Each number is 200 + 20 x the weight over the matrix's rms, rounded and kept within 0 to 999. Layers, rows and columns count from 0.

# q: layer 3 attention query, 128x128, rms 0.142, rows 0-26, columns 0-127
# k: layer 3 attention key, 128x128, rms 0.141, rows 0-26, columns 0-127
q0,216,209,207,222,198,201,231,170,183,205,192,169,189,199,201,233,192,183,198,215,209,190,226,243,207,186,211,177,207,205,189,200,210,233,178,204,213,206,214,205,216,196,187,200,199,232,195,226,214,199,211,180,187,172,185,199,207,184,197,195,211,209,196,213,207,210,200,224,219,213,176,213,209,216,160,155,170,201,184,185,195,227,205,184,227,233,197,203,179,173,200,181,234,213,188,186,175,213,255,187,195,182,203,230,180,199,201,202,187,215,204,179,212,175,172,213,171,215,162,174,185,176,225,137,189,215,197,242
k0,195,218,238,216,174,251,213,216,197,230,190,214,209,205,210,225,197,199,167,182,205,196,223,194,206,223,205,218,196,194,212,190,206,204,199,219,195,210,190,242,184,181,220,207,183,188,195,181,162,218,212,222,214,193,218,201,169,214,206,185,196,211,192,208,204,225,209,200,197,202,187,230,198,223,192,199,231,220,222,173,206,224,204,199,197,190,238,195,183,203,177,201,200,184,219,215,179,190,188,218,178,216,173,182,243,170,208,195,211,190,186,234,225,209,212,218,209,230,201,190,194,226,229,182,209,205,187,198
q1,211,202,190,188,175,169,191,183,189,218,224,179,176,205,174,195,192,196,215,196,222,206,220,213,225,162,197,165,217,185,196,211,228,206,199,227,199,168,206,228,223,214,191,217,198,212,204,218,194,225,213,189,187,199,155,194,238,216,184,176,190,205,224,204,222,200,180,244,227,202,213,214,188,219,183,200,166,227,200,213,232,181,199,178,214,193,177,198,192,211,182,208,189,217,193,203,200,219,213,230,215,217,191,179,183,228,220,224,215,221,239,194,187,187,171,206,206,222,181,184,177,185,203,239,224,201,197,193
k1,209,227,163,201,209,222,197,197,159,192,195,209,210,200,241,199,210,186,190,231,214,203,255,161,198,214,183,183,207,226,193,211,218,186,200,216,211,184,209,231,217,173,235,218,212,204,199,174,172,220,202,183,194,217,226,192,214,240,187,194,175,217,190,195,200,199,209,189,194,212,245,212,212,185,191,171,231,214,215,191,205,182,231,225,203,202,203,217,164,166,230,227,202,185,221,208,211,194,195,204,184,213,212,183,227,205,242,223,179,229,185,197,209,218,196,175,221,186,200,244,209,222,192,180,205,186,186,205
q2,192,163,220,181,205,204,206,203,204,183,231,210,207,170,178,193,190,210,190,193,206,193,152,187,219,168,200,198,203,211,238,165,230,199,189,205,233,170,182,191,197,188,202,168,203,192,220,177,189,197,176,217,186,228,162,200,245,199,196,191,192,200,231,204,190,201,202,188,188,241,205,198,198,206,177,222,217,169,203,216,196,224,217,228,176,197,222,190,195,208,184,222,164,189,212,161,202,195,170,222,201,195,209,205,182,221,213,219,194,177,213,211,193,202,214,209,172,195,229,196,201,203,198,242,210,177,193,200
k2,195,203,166,177,212,186,215,193,172,183,184,219,224,223,205,188,220,217,192,182,189,188,217,164,214,187,205,172,220,176,194,215,221,180,178,224,256,186,209,182,200,226,189,209,217,194,217,193,182,183,231,180,199,155,210,206,185,197,223,222,201,198,211,205,210,220,175,208,174,185,197,226,210,186,189,176,196,228,237,213,168,207,212,206,196,188,202,209,159,198,213,192,214,211,196,232,205,187,193,181,215,215,208,183,213,197,185,207,202,215,210,200,225,215,194,183,194,193,189,185,217,150,187,186,190,170,213,174
q3,197,213,209,229,211,210,206,181,178,210,217,164,211,197,207,183,189,235,177,181,180,194,198,182,202,218,202,186,194,198,228,195,190,197,211,215,183,230,199,195,197,221,227,199,209,173,207,192,192,213,187,197,214,169,206,209,183,218,181,229,217,189,193,222,208,208,203,169,194,185,187,177,197,193,206,203,197,155,193,197,142,207,193,252,201,196,180,226,195,187,211,235,187,166,204,211,176,189,197,230,196,202,203,211,241,199,206,198,195,176,165,232,241,213,215,190,253,186,192,214,216,173,221,225,210,193,183,182
k3,191,190,215,191,189,204,218,211,217,213,217,195,150,186,208,238,185,180,175,211,228,204,226,181,198,166,192,200,175,193,198,191,214,214,227,192,189,171,163,217,192,208,209,214,177,203,174,212,218,202,182,214,204,186,202,220,210,225,179,193,253,175,177,196,192,200,205,217,175,194,185,228,209,212,182,201,192,188,176,210,259,190,207,192,173,187,204,149,226,211,232,197,202,236,212,226,194,235,226,206,202,179,191,204,201,204,210,200,190,185,221,211,202,205,184,184,168,185,201,212,212,222,206,203,212,215,209,201
q4,182,217,209,224,177,224,214,216,187,197,208,178,220,224,183,228,155,178,193,191,226,242,233,154,157,203,190,208,222,154,218,236,208,198,164,190,206,165,208,188,255,162,162,206,208,240,200,213,218,231,224,195,231,173,184,219,220,224,191,178,200,197,204,194,192,190,192,215,215,180,197,218,220,184,218,191,240,227,140,194,227,204,212,180,241,192,200,195,230,205,218,182,229,177,202,206,217,221,183,203,190,196,203,187,199,166,169,166,215,227,223,183,180,225,178,195,201,201,179,170,195,212,189,206,192,208,226,178
k4,179,210,187,218,182,190,226,180,205,224,193,173,177,226,187,172,167,201,168,214,180,196,213,218,215,214,228,225,215,191,194,210,188,168,186,191,204,210,201,200,224,224,164,192,193,158,221,243,187,237,234,189,211,198,211,202,172,222,220,200,197,205,179,206,203,213,196,187,211,214,187,211,163,226,195,237,179,213,224,202,163,205,157,208,196,201,186,220,220,177,227,185,203,189,153,176,234,196,176,172,193,188,198,213,214,222,210,201,186,218,202,166,219,172,206,209,164,190,199,189,196,175,197,225,235,187,221,172
q5,206,180,243,193,211,214,206,201,225,209,180,194,210,186,208,219,182,208,205,196,199,187,167,229,204,208,220,203,235,207,213,174,187,225,214,212,183,204,207,210,184,215,194,176,203,192,176,181,202,186,211,222,183,202,176,194,214,143,180,184,203,191,223,176,204,201,199,199,182,185,198,200,182,187,194,201,191,168,216,201,219,211,187,245,208,201,216,179,178,203,211,195,222,199,212,194,200,195,153,163,209,222,210,210,206,187,175,202,236,192,210,205,179,213,196,191,197,187,214,211,182,196,182,199,203,195,209,185
k5,188,209,189,207,195,200,213,172,215,206,207,183,189,203,175,182,197,185,194,188,196,216,211,219,214,215,243,205,200,174,160,213,200,163,209,183,214,222,196,194,214,210,182,169,184,221,228,196,182,181,213,198,214,181,214,191,155,233,211,200,192,234,170,202,217,172,180,173,200,197,200,205,182,211,188,219,188,205,198,197,170,221,179,207,190,191,213,213,245,201,201,204,188,177,169,229,218,202,215,196,181,190,169,192,189,210,175,196,195,216,192,177,200,160,228,242,191,185,190,184,207,175,219,213,231,205,224,218
q6,197,157,253,221,211,227,224,198,195,208,212,184,204,205,208,222,185,248,197,217,198,211,218,254,205,209,209,218,198,224,214,179,188,153,179,219,216,211,167,196,169,229,219,192,198,194,229,171,158,197,207,180,166,219,198,174,183,176,190,225,179,193,219,209,229,186,200,188,202,206,178,208,202,206,206,225,189,177,170,221,191,215,193,208,221,231,228,207,217,194,198,187,187,188,198,188,190,201,197,199,179,224,192,217,174,177,184,210,175,172,197,222,202,198,205,183,217,189,221,174,188,220,199,202,218,179,187,167
k6,194,171,200,214,189,184,210,225,216,225,215,196,194,201,215,210,184,216,169,179,206,194,214,207,182,187,215,217,181,199,254,208,180,194,201,181,220,178,175,225,218,195,206,191,211,167,192,232,181,205,176,178,203,213,186,199,243,204,187,198,211,174,171,225,155,203,156,202,261,210,253,178,216,209,198,193,184,191,221,198,195,252,222,196,215,229,188,201,197,178,244,192,205,204,202,219,197,186,172,214,187,179,185,204,179,208,231,196,225,177,200,208,211,173,183,202,188,164,199,232,210,239,218,181,214,204,209,195
q7,209,218,222,222,190,216,176,168,220,187,180,214,167,211,202,196,224,196,174,229,221,208,234,203,210,185,154,222,195,159,169,204,182,169,199,194,212,228,213,186,200,195,209,219,198,242,219,189,197,190,172,186,197,237,220,195,188,189,168,204,213,165,183,214,196,208,182,213,187,174,169,198,194,204,232,187,199,233,224,225,188,197,214,160,208,190,175,190,208,235,204,186,216,179,202,206,196,187,239,189,198,198,207,207,191,172,183,172,167,201,218,222,242,175,184,219,188,191,183,197,169,194,210,178,172,215,207,194
k7,185,208,211,198,209,226,193,174,180,180,212,176,184,227,199,214,205,219,175,203,213,200,228,215,200,213,194,186,209,185,196,190,199,205,201,192,200,182,178,169,250,173,186,235,225,232,203,181,190,248,231,216,249,196,204,190,208,226,191,181,171,203,193,200,214,213,184,225,214,211,220,190,229,212,210,192,224,206,196,211,200,194,179,219,195,205,169,188,210,172,216,202,178,164,201,176,213,183,183,200,204,199,171,225,214,213,186,213,182,228,198,215,217,219,215,228,225,187,212,211,201,224,208,197,177,216,195,206
q8,198,190,188,202,188,206,199,201,203,228,207,234,181,219,199,196,226,173,170,219,171,208,202,153,169,217,168,210,186,204,195,225,208,183,181,192,160,170,198,230,150,190,188,216,184,171,175,177,217,207,194,189,212,210,204,184,207,217,193,205,209,189,203,210,178,190,236,213,189,184,212,213,194,207,209,222,203,195,183,206,196,172,190,176,228,216,211,209,169,232,188,192,172,183,190,222,199,220,227,199,216,201,166,159,192,185,174,183,202,213,216,212,182,209,212,211,218,211,204,216,235,207,192,194,213,239,205,175
k8,199,193,201,188,211,177,158,206,211,185,207,179,201,210,185,176,201,224,218,208,223,191,165,224,181,203,183,180,217,187,192,218,199,190,180,208,170,218,196,182,203,202,187,204,227,177,211,190,235,193,185,220,207,217,207,245,180,209,169,203,213,156,226,204,216,208,203,205,243,217,196,177,189,206,230,235,219,209,146,219,210,206,190,205,199,201,193,190,235,175,209,193,210,215,172,210,211,234,177,194,212,188,183,251,182,190,196,223,199,190,187,192,197,189,220,190,207,189,190,168,170,145,199,228,190,201,194,187
q9,187,199,181,208,180,226,222,189,210,222,210,213,164,197,232,194,206,214,209,205,192,220,206,188,179,188,229,178,188,220,211,169,195,196,191,214,184,206,191,192,216,206,161,192,196,217,188,218,229,184,169,182,197,177,182,178,217,235,214,173,193,199,211,180,153,212,177,209,218,208,189,199,171,179,192,191,228,199,179,211,194,200,164,188,196,201,192,182,211,178,228,238,223,211,193,203,183,170,180,198,195,217,230,216,215,193,173,192,199,205,213,203,219,233,171,203,181,189,220,219,228,189,166,194,227,217,206,196
k9,193,181,214,177,194,214,171,204,225,229,205,203,157,208,224,201,241,196,203,206,228,206,182,205,176,192,185,192,212,221,223,201,188,198,219,207,192,178,211,206,221,187,216,205,191,203,172,194,229,202,192,192,180,202,223,227,199,177,174,180,227,172,207,166,188,206,250,196,207,181,217,188,175,198,229,229,180,210,203,217,218,184,156,214,205,194,171,196,190,182,179,207,227,200,217,209,199,214,205,188,188,220,193,209,222,197,186,190,200,144,197,215,177,203,208,220,199,186,220,225,177,207,223,192,198,234,209,179
q10,198,197,230,237,194,217,208,192,212,181,223,180,203,191,207,194,186,223,184,227,183,172,186,234,197,189,200,196,213,193,210,190,239,187,219,214,177,211,212,169,178,188,212,170,195,187,204,204,196,200,177,203,217,187,214,202,190,225,183,199,199,195,182,228,204,219,211,173,205,192,168,176,222,187,228,237,240,184,193,232,186,190,192,180,191,144,184,191,167,218,200,204,237,191,199,195,157,170,191,215,189,206,208,228,197,195,210,184,194,205,196,208,196,223,208,209,166,208,211,202,216,189,176,189,206,193,210,198
k10,183,202,233,215,198,217,202,174,221,203,255,169,152,204,197,201,194,177,170,189,184,185,220,210,179,221,183,194,204,182,192,197,238,196,212,199,180,196,187,221,166,236,230,213,162,181,209,196,199,202,205,200,220,206,211,196,201,186,221,196,212,195,196,168,227,209,215,213,197,205,191,192,197,181,236,196,202,208,209,214,189,204,203,200,187,203,235,216,221,217,177,210,210,221,206,217,198,212,168,212,181,221,215,196,202,192,234,181,210,216,206,223,188,183,235,218,166,207,203,221,206,208,198,182,212,215,214,202
q11,213,214,187,200,201,195,207,195,194,232,158,193,217,214,194,205,222,205,187,215,219,187,216,205,212,155,188,170,152,207,195,212,183,188,186,213,221,198,236,196,219,202,186,217,173,209,201,231,204,191,219,203,211,198,222,195,204,183,197,203,209,167,219,183,214,185,197,223,231,185,238,218,198,196,166,185,200,212,208,189,201,231,196,190,216,222,204,143,227,201,228,174,220,198,189,166,210,192,186,217,211,185,216,210,225,175,190,187,199,197,226,178,218,253,166,176,225,206,188,215,221,201,226,217,180,190,194,206
k11,196,173,175,176,189,177,200,211,153,216,205,177,204,207,201,192,224,191,208,219,216,214,182,196,157,216,173,184,221,205,195,200,215,199,184,259,201,212,215,217,218,181,202,204,231,208,148,205,216,186,224,181,170,229,191,174,202,200,212,191,177,224,199,181,226,199,241,192,167,186,228,193,197,184,195,235,191,201,188,188,158,190,182,188,199,216,189,227,186,188,186,178,194,196,226,211,195,202,207,195,201,209,214,205,186,224,180,187,215,224,203,199,208,209,198,191,208,185,217,189,212,196,248,220,216,226,182,166
q12,190,204,156,200,205,237,214,182,206,228,201,206,235,201,243,212,217,207,212,190,216,216,181,180,192,229,173,193,194,257,180,195,202,173,220,207,173,177,210,212,211,202,184,210,194,222,176,204,192,215,202,165,196,186,165,213,227,229,214,195,216,184,205,190,186,193,226,210,218,188,216,180,203,221,197,213,210,166,151,201,226,190,209,193,209,162,173,226,206,202,208,215,183,170,194,223,211,253,211,229,200,188,212,228,199,196,190,229,228,190,206,222,203,205,202,222,196,193,231,239,240,197,223,208,211,235,205,212
k12,185,170,180,197,201,202,188,229,198,209,219,227,181,195,202,220,231,216,196,194,224,207,227,208,180,187,166,223,225,233,238,215,175,225,191,176,191,206,190,184,217,171,223,200,191,178,200,177,202,209,179,184,152,208,168,210,236,186,188,199,209,184,226,169,165,236,216,196,228,208,244,152,212,204,200,224,191,198,195,195,213,210,169,206,203,190,236,190,208,203,194,203,198,179,207,224,194,188,177,225,192,207,222,216,178,226,178,197,208,173,186,210,179,198,192,204,202,175,232,247,188,237,181,195,200,211,198,196
q13,197,199,200,225,205,199,199,219,193,199,212,213,167,178,172,201,196,198,213,208,169,165,199,180,240,195,229,193,188,241,217,164,213,196,185,223,211,240,193,226,199,207,212,190,186,235,202,222,193,190,224,199,208,179,189,191,192,209,248,165,186,202,188,198,233,188,200,196,196,204,200,210,158,188,200,213,215,227,183,184,194,215,205,192,200,201,199,208,222,170,221,235,191,179,199,216,212,196,172,175,174,205,220,246,214,164,211,192,201,188,187,218,175,196,196,201,217,193,202,200,202,184,195,225,233,209,207,183
k13,179,194,187,213,207,162,196,195,200,193,219,201,181,175,201,199,192,192,198,203,194,229,199,211,213,201,193,211,179,234,222,176,200,197,180,218,206,231,224,192,204,185,213,180,190,175,205,180,177,197,204,188,200,185,189,166,208,213,217,187,202,233,186,191,188,208,195,186,220,192,215,185,205,219,218,212,201,211,231,192,192,198,200,203,220,207,193,202,195,189,185,210,214,162,197,185,197,165,192,180,175,215,205,215,176,224,211,190,170,225,201,232,179,212,210,208,226,164,234,255,179,260,188,199,178,210,201,169
q14,194,188,199,215,190,199,224,248,215,212,197,223,206,205,176,201,218,201,197,214,224,157,202,187,209,158,210,171,209,228,243,207,175,216,185,174,259,224,184,234,187,175,178,221,184,179,207,208,187,189,212,195,180,183,197,204,229,199,233,201,207,205,218,194,201,163,186,206,222,243,242,196,159,201,200,161,199,209,169,164,225,206,219,207,202,243,213,192,221,174,199,198,202,207,191,212,219,172,170,211,179,201,198,217,194,171,203,192,201,181,189,201,190,182,192,174,232,160,200,160,210,223,202,212,219,240,214,178
k14,192,199,213,202,194,187,226,235,204,183,187,194,197,210,199,169,202,214,185,203,193,201,183,215,220,187,183,187,210,194,202,192,179,191,198,193,217,239,211,207,202,175,189,190,194,195,185,184,207,211,214,209,206,223,217,165,200,224,194,196,183,221,171,208,168,193,150,178,207,186,192,190,179,217,231,177,182,201,205,193,163,216,195,197,201,187,226,244,214,170,209,190,183,184,176,185,198,180,201,172,201,191,178,218,204,255,216,215,203,231,219,211,209,194,196,221,250,175,217,187,195,210,203,210,175,162,197,192
q15,205,240,213,201,204,204,193,197,202,163,233,215,156,165,155,177,199,182,189,221,186,174,214,210,215,157,196,222,211,153,205,217,216,229,187,197,208,236,208,177,205,197,221,183,182,192,240,191,220,175,204,218,185,189,198,201,194,180,183,203,205,215,200,207,212,203,177,183,205,192,216,226,176,184,221,190,179,225,244,180,192,221,208,196,190,207,200,168,194,213,192,195,207,191,189,196,210,180,218,160,202,221,186,170,169,197,203,165,177,198,213,193,212,188,209,217,219,183,187,173,167,176,205,212,222,185,217,216
k15,215,235,208,197,194,207,217,142,180,193,190,199,204,216,203,201,238,184,198,227,195,191,195,198,183,225,225,183,196,205,140,196,214,161,186,216,186,181,213,184,207,224,198,193,219,202,220,188,215,175,202,186,218,179,243,193,184,203,216,206,223,219,211,218,245,200,198,236,186,195,184,239,194,189,200,190,197,181,189,205,205,180,216,188,180,225,168,200,155,221,228,189,167,215,196,203,203,217,224,201,212,229,202,187,196,154,200,224,164,216,236,200,211,211,217,195,175,225,188,195,227,133,202,212,239,223,199,201
q16,188,188,162,192,209,210,203,172,185,248,180,209,261,206,224,224,202,188,190,189,214,215,228,241,211,218,174,201,201,238,183,187,196,166,177,178,185,170,204,202,185,172,219,205,203,197,193,188,184,198,198,189,214,203,221,193,201,192,181,183,201,159,209,204,201,186,223,207,219,158,220,205,221,233,239,215,205,206,202,216,182,201,186,199,208,190,207,193,214,207,221,197,200,195,199,247,198,179,225,211,207,205,195,226,202,194,192,197,210,220,211,237,199,237,191,205,198,209,220,240,230,208,218,222,167,204,181,215
k16,183,209,175,206,222,170,193,235,199,190,213,228,195,199,198,208,217,239,205,222,230,179,195,194,177,187,195,178,208,202,224,185,157,194,194,171,190,178,159,179,211,200,189,173,237,226,194,197,200,168,193,199,184,226,179,199,197,210,202,220,208,198,231,221,170,220,181,179,211,209,248,188,206,218,176,229,190,189,174,229,183,177,191,198,212,233,204,189,234,201,219,174,220,180,194,207,212,219,194,207,230,181,187,208,189,233,187,218,182,202,180,212,223,176,195,185,197,159,220,189,199,225,214,193,185,184,211,190
q17,202,207,168,215,173,243,229,170,184,209,204,224,216,213,221,218,234,180,185,189,229,199,186,177,192,223,215,200,181,218,175,191,226,162,181,192,179,182,214,193,217,206,186,210,196,181,222,202,198,215,191,170,216,197,212,191,209,246,217,195,185,192,184,205,200,195,236,205,210,169,218,191,217,209,226,207,208,177,156,212,244,187,208,196,200,183,156,233,210,216,206,239,164,190,196,203,238,211,191,220,174,209,171,197,210,184,197,212,214,210,205,218,178,188,183,221,223,186,209,250,228,182,208,212,229,218,219,186
k17,188,191,201,231,237,187,206,219,203,196,246,215,178,217,224,190,224,222,199,221,223,235,213,231,181,212,186,193,201,205,221,193,211,183,193,201,184,196,212,183,190,197,235,188,193,177,197,169,201,203,210,178,212,217,180,169,179,221,188,193,201,198,204,161,193,204,182,221,216,216,198,203,218,202,215,228,216,177,165,206,199,214,236,170,233,216,223,188,176,202,215,213,186,195,209,216,190,173,202,200,164,223,218,209,198,193,179,213,180,192,207,231,185,213,226,193,181,194,235,230,193,204,175,187,184,214,178,186
q18,203,201,192,195,209,218,222,210,195,247,149,201,225,190,213,229,202,191,205,216,236,200,213,235,199,199,194,172,198,232,210,191,192,200,165,223,192,186,183,233,159,168,210,217,236,194,185,196,178,206,211,185,177,260,200,175,220,202,207,163,205,188,214,171,171,221,219,220,197,192,186,224,181,232,186,220,193,193,165,232,191,197,206,194,215,224,198,197,219,194,184,181,238,180,215,202,193,197,215,240,215,192,223,237,211,188,185,215,231,175,200,209,196,224,206,172,207,170,189,222,189,221,221,222,170,200,176,238
k18,190,202,184,191,210,176,217,232,181,212,160,221,237,204,183,217,215,217,184,199,225,179,211,211,218,164,193,179,196,225,216,196,162,205,209,174,195,212,202,199,226,176,175,179,217,239,184,176,196,229,201,216,195,210,210,197,205,185,186,191,192,197,206,204,155,199,185,163,225,201,237,182,169,227,199,202,193,175,197,216,195,211,177,200,221,187,202,250,187,177,244,191,222,179,188,154,219,184,191,186,219,195,213,215,216,232,191,206,189,208,192,198,193,167,188,207,222,153,213,200,198,223,231,229,186,181,195,174
q19,206,206,236,222,201,218,229,178,200,217,177,220,209,191,228,227,220,201,201,178,240,210,179,192,190,211,191,199,223,235,197,153,185,165,213,193,200,196,218,208,183,199,180,196,204,166,189,260,199,192,195,187,190,183,216,191,208,218,241,163,216,205,173,178,175,173,219,211,196,174,191,192,218,190,210,206,189,192,185,191,202,189,217,200,215,194,185,208,183,226,195,218,193,243,205,176,205,228,194,200,218,249,230,229,249,204,196,209,207,208,211,224,194,176,210,188,225,202,201,206,205,198,206,193,236,196,209,178
k19,167,209,188,224,162,203,222,219,191,180,165,210,214,187,189,212,202,190,199,172,222,231,184,219,203,178,177,202,192,208,228,182,193,182,204,203,232,210,227,202,218,201,188,177,205,232,207,163,185,173,193,189,260,199,180,193,179,205,211,187,188,216,162,210,180,186,160,189,196,206,210,184,190,216,208,196,171,194,188,203,171,221,212,208,205,191,204,197,232,169,194,210,198,168,175,177,218,190,207,186,196,179,204,220,206,221,205,190,211,250,205,210,231,188,186,219,215,177,240,159,174,214,181,192,203,149,213,196
q20,205,190,191,166,204,229,243,180,191,218,210,214,230,167,196,210,239,177,212,228,229,152,198,228,195,196,206,189,204,245,205,183,194,207,195,224,200,198,222,235,177,225,216,193,200,180,211,208,193,215,220,186,213,230,222,192,208,217,247,169,186,206,174,196,195,216,206,194,202,220,167,164,190,207,213,240,200,218,199,213,211,200,179,181,177,206,202,208,230,189,202,223,227,197,176,183,215,200,235,240,195,228,212,240,205,217,206,197,246,205,198,199,160,212,205,197,217,186,221,215,207,217,204,198,221,210,207,248
k20,237,207,197,236,194,194,187,215,268,207,187,199,212,203,181,204,215,200,178,185,214,178,201,259,231,186,219,173,203,213,213,199,191,217,190,218,194,224,188,171,191,200,186,210,183,176,214,178,192,197,182,182,176,191,211,211,224,159,172,220,212,186,213,203,188,178,212,200,189,205,197,180,206,200,216,195,159,189,197,231,242,228,200,185,231,191,214,197,203,169,219,193,226,190,180,190,226,177,212,192,177,215,165,215,196,200,228,225,185,187,192,197,163,217,189,199,227,198,211,197,171,207,196,213,216,159,211,190
q21,201,201,231,210,178,191,216,191,239,204,216,179,185,205,161,231,188,171,187,196,237,196,213,181,182,154,207,192,224,194,241,222,198,222,189,173,230,203,197,159,173,195,188,193,185,194,238,211,200,196,203,246,179,184,208,188,183,192,180,203,201,207,212,202,217,184,188,187,232,215,211,209,201,190,225,170,187,211,228,211,232,210,205,199,211,198,211,179,214,213,189,177,184,223,193,199,229,172,187,190,179,210,188,174,202,212,211,175,191,222,191,179,192,175,173,164,221,215,202,158,192,222,197,194,195,180,228,216
k21,211,224,230,215,229,192,201,196,196,166,185,194,211,201,196,170,216,235,181,223,202,198,198,183,183,212,214,202,224,164,184,199,223,159,201,202,197,202,214,224,194,217,219,201,215,186,205,219,219,181,215,189,202,218,189,174,187,218,212,213,235,183,180,216,205,169,192,215,207,206,222,216,209,190,167,225,205,175,147,211,184,179,222,191,172,194,191,201,183,213,209,190,184,236,185,217,189,203,216,229,223,197,222,203,201,162,193,209,191,211,197,207,220,168,181,163,157,199,188,185,231,160,209,192,217,201,192,187
q22,224,213,208,200,214,198,155,192,207,194,248,195,160,181,191,178,195,176,197,186,206,219,184,215,229,190,200,211,208,194,193,196,182,202,199,214,222,206,210,189,177,207,218,194,198,179,173,192,187,200,191,194,222,187,185,211,176,174,182,213,186,174,203,182,193,203,178,191,170,194,219,229,202,192,229,128,176,211,218,207,220,201,234,216,194,203,172,206,184,188,196,198,171,231,224,195,184,177,209,171,172,198,202,211,201,227,190,178,190,202,198,153,250,161,177,205,190,213,200,174,179,196,205,191,201,174,189,183
k22,204,233,195,181,218,221,209,199,211,177,195,201,196,189,194,212,198,179,206,173,173,231,199,192,165,182,194,227,194,193,186,202,193,172,219,185,219,198,215,221,209,174,208,209,212,207,179,200,222,201,182,216,209,199,181,183,198,170,211,207,175,201,185,178,198,219,229,203,208,205,169,207,190,199,183,167,221,238,202,186,179,168,180,189,179,181,189,219,202,238,176,214,200,185,226,202,205,242,202,213,256,203,239,196,214,202,215,172,236,196,196,167,229,214,226,211,194,211,164,201,195,178,231,212,193,160,195,219
q23,196,181,205,209,186,192,181,217,179,202,201,210,242,195,217,199,181,224,221,188,191,219,233,206,167,237,206,166,196,240,207,150,212,163,176,181,223,213,187,199,227,167,218,180,208,220,180,178,164,210,180,182,209,230,177,187,198,217,157,200,193,211,186,206,181,204,183,176,170,220,179,219,210,226,176,205,193,151,201,194,193,179,201,210,189,171,202,206,177,206,182,231,183,174,212,207,162,208,203,224,238,189,210,208,219,194,200,228,201,183,224,220,213,196,202,184,185,202,226,206,210,221,196,179,163,201,174,176
k23,169,185,182,194,176,198,199,223,216,199,222,198,192,193,177,210,186,174,180,193,215,228,228,180,192,204,200,217,214,198,222,204,211,178,181,147,205,190,193,214,184,205,197,214,182,244,236,164,170,226,185,200,222,215,191,198,204,209,180,214,203,187,209,229,182,195,185,206,215,213,209,220,204,233,207,187,205,175,224,218,215,245,204,191,205,195,237,214,234,191,182,214,188,198,199,214,223,175,195,210,200,166,181,220,208,230,199,206,196,210,199,180,237,199,167,245,170,179,227,188,188,219,195,189,167,183,216,237
q24,204,203,180,227,160,220,247,202,186,230,191,241,210,194,240,247,186,187,187,195,221,233,192,227,169,198,188,217,213,239,218,201,216,135,185,208,194,173,202,202,182,185,188,217,185,222,210,218,184,162,189,172,199,207,197,216,194,214,207,163,222,222,177,188,176,215,221,153,173,194,173,240,168,232,195,187,188,162,219,191,189,175,231,204,194,195,227,203,207,230,189,202,210,176,185,214,201,220,210,195,214,171,181,202,171,198,216,218,212,167,216,214,217,202,178,202,205,206,223,199,203,225,246,180,176,215,191,200
k24,159,198,207,217,134,200,214,243,204,224,171,183,188,227,205,221,207,204,178,200,235,212,163,171,174,209,187,184,215,188,244,213,205,156,175,231,212,194,205,185,203,190,158,175,197,249,231,190,200,169,186,228,211,193,205,195,176,235,223,217,205,202,185,190,194,191,190,196,187,199,184,172,207,194,183,228,187,152,157,158,167,236,203,203,218,207,184,201,211,194,208,200,193,222,158,203,209,200,182,216,185,187,209,221,161,216,209,159,184,191,190,233,201,199,179,207,217,183,218,188,182,147,191,204,208,194,217,214
q25,227,206,232,219,166,239,233,210,203,237,153,194,200,208,229,192,192,223,201,220,201,204,174,179,186,197,189,162,194,189,213,202,169,185,192,194,177,207,199,207,206,234,159,241,171,205,224,216,186,209,242,190,192,172,207,213,210,212,219,207,175,218,230,193,168,170,177,152,196,218,171,213,175,189,180,142,223,195,199,229,196,180,185,179,222,204,195,192,178,184,207,180,203,241,212,186,180,208,224,188,211,191,183,172,207,214,205,169,176,182,206,203,217,226,226,218,169,221,173,200,195,215,227,209,204,217,208,192
k25,174,203,178,208,190,178,179,216,202,204,210,214,200,204,153,214,163,175,170,250,231,178,187,197,199,214,215,201,194,201,222,209,203,188,194,175,201,234,220,194,180,207,159,182,198,261,230,185,188,153,180,180,195,217,190,170,169,208,210,221,266,219,207,210,196,237,158,195,207,202,226,206,220,212,223,228,197,177,196,187,186,200,201,225,211,202,202,186,190,183,214,176,190,196,178,196,212,215,168,228,199,193,215,223,176,199,196,205,190,202,214,222,190,176,178,211,168,196,212,198,215,193,174,203,193,234,201,253
q26,221,198,203,202,232,202,173,193,230,195,200,211,189,158,144,164,207,177,211,197,190,168,183,195,245,157,204,213,177,196,150,207,188,221,192,214,191,218,235,221,203,210,189,187,219,165,186,186,183,158,205,203,183,241,193,213,198,215,221,199,208,235,211,217,206,218,161,197,186,222,204,198,189,178,199,218,203,213,182,195,190,208,203,200,197,246,180,217,189,176,241,179,222,214,209,146,200,210,215,194,190,180,222,223,195,194,204,180,220,221,225,171,205,165,222,215,199,173,187,193,208,183,177,219,227,172,217,199
k26,224,236,196,212,206,196,210,184,190,201,183,210,204,185,206,171,189,209,200,196,187,184,223,198,183,190,214,202,193,218,183,196,188,189,187,194,216,215,200,186,212,177,172,157,188,169,193,195,198,225,206,204,211,185,218,213,203,197,193,201,176,204,201,210,180,205,172,200,193,190,190,232,177,220,215,195,216,225,204,217,201,187,192,199,207,194,209,219,200,185,233,182,221,207,192,185,192,196,204,194,231,171,203,212,228,206,205,185,199,217,221,170,224,179,187,217,179,181,178,202,196,199,207,233,244,185,204,180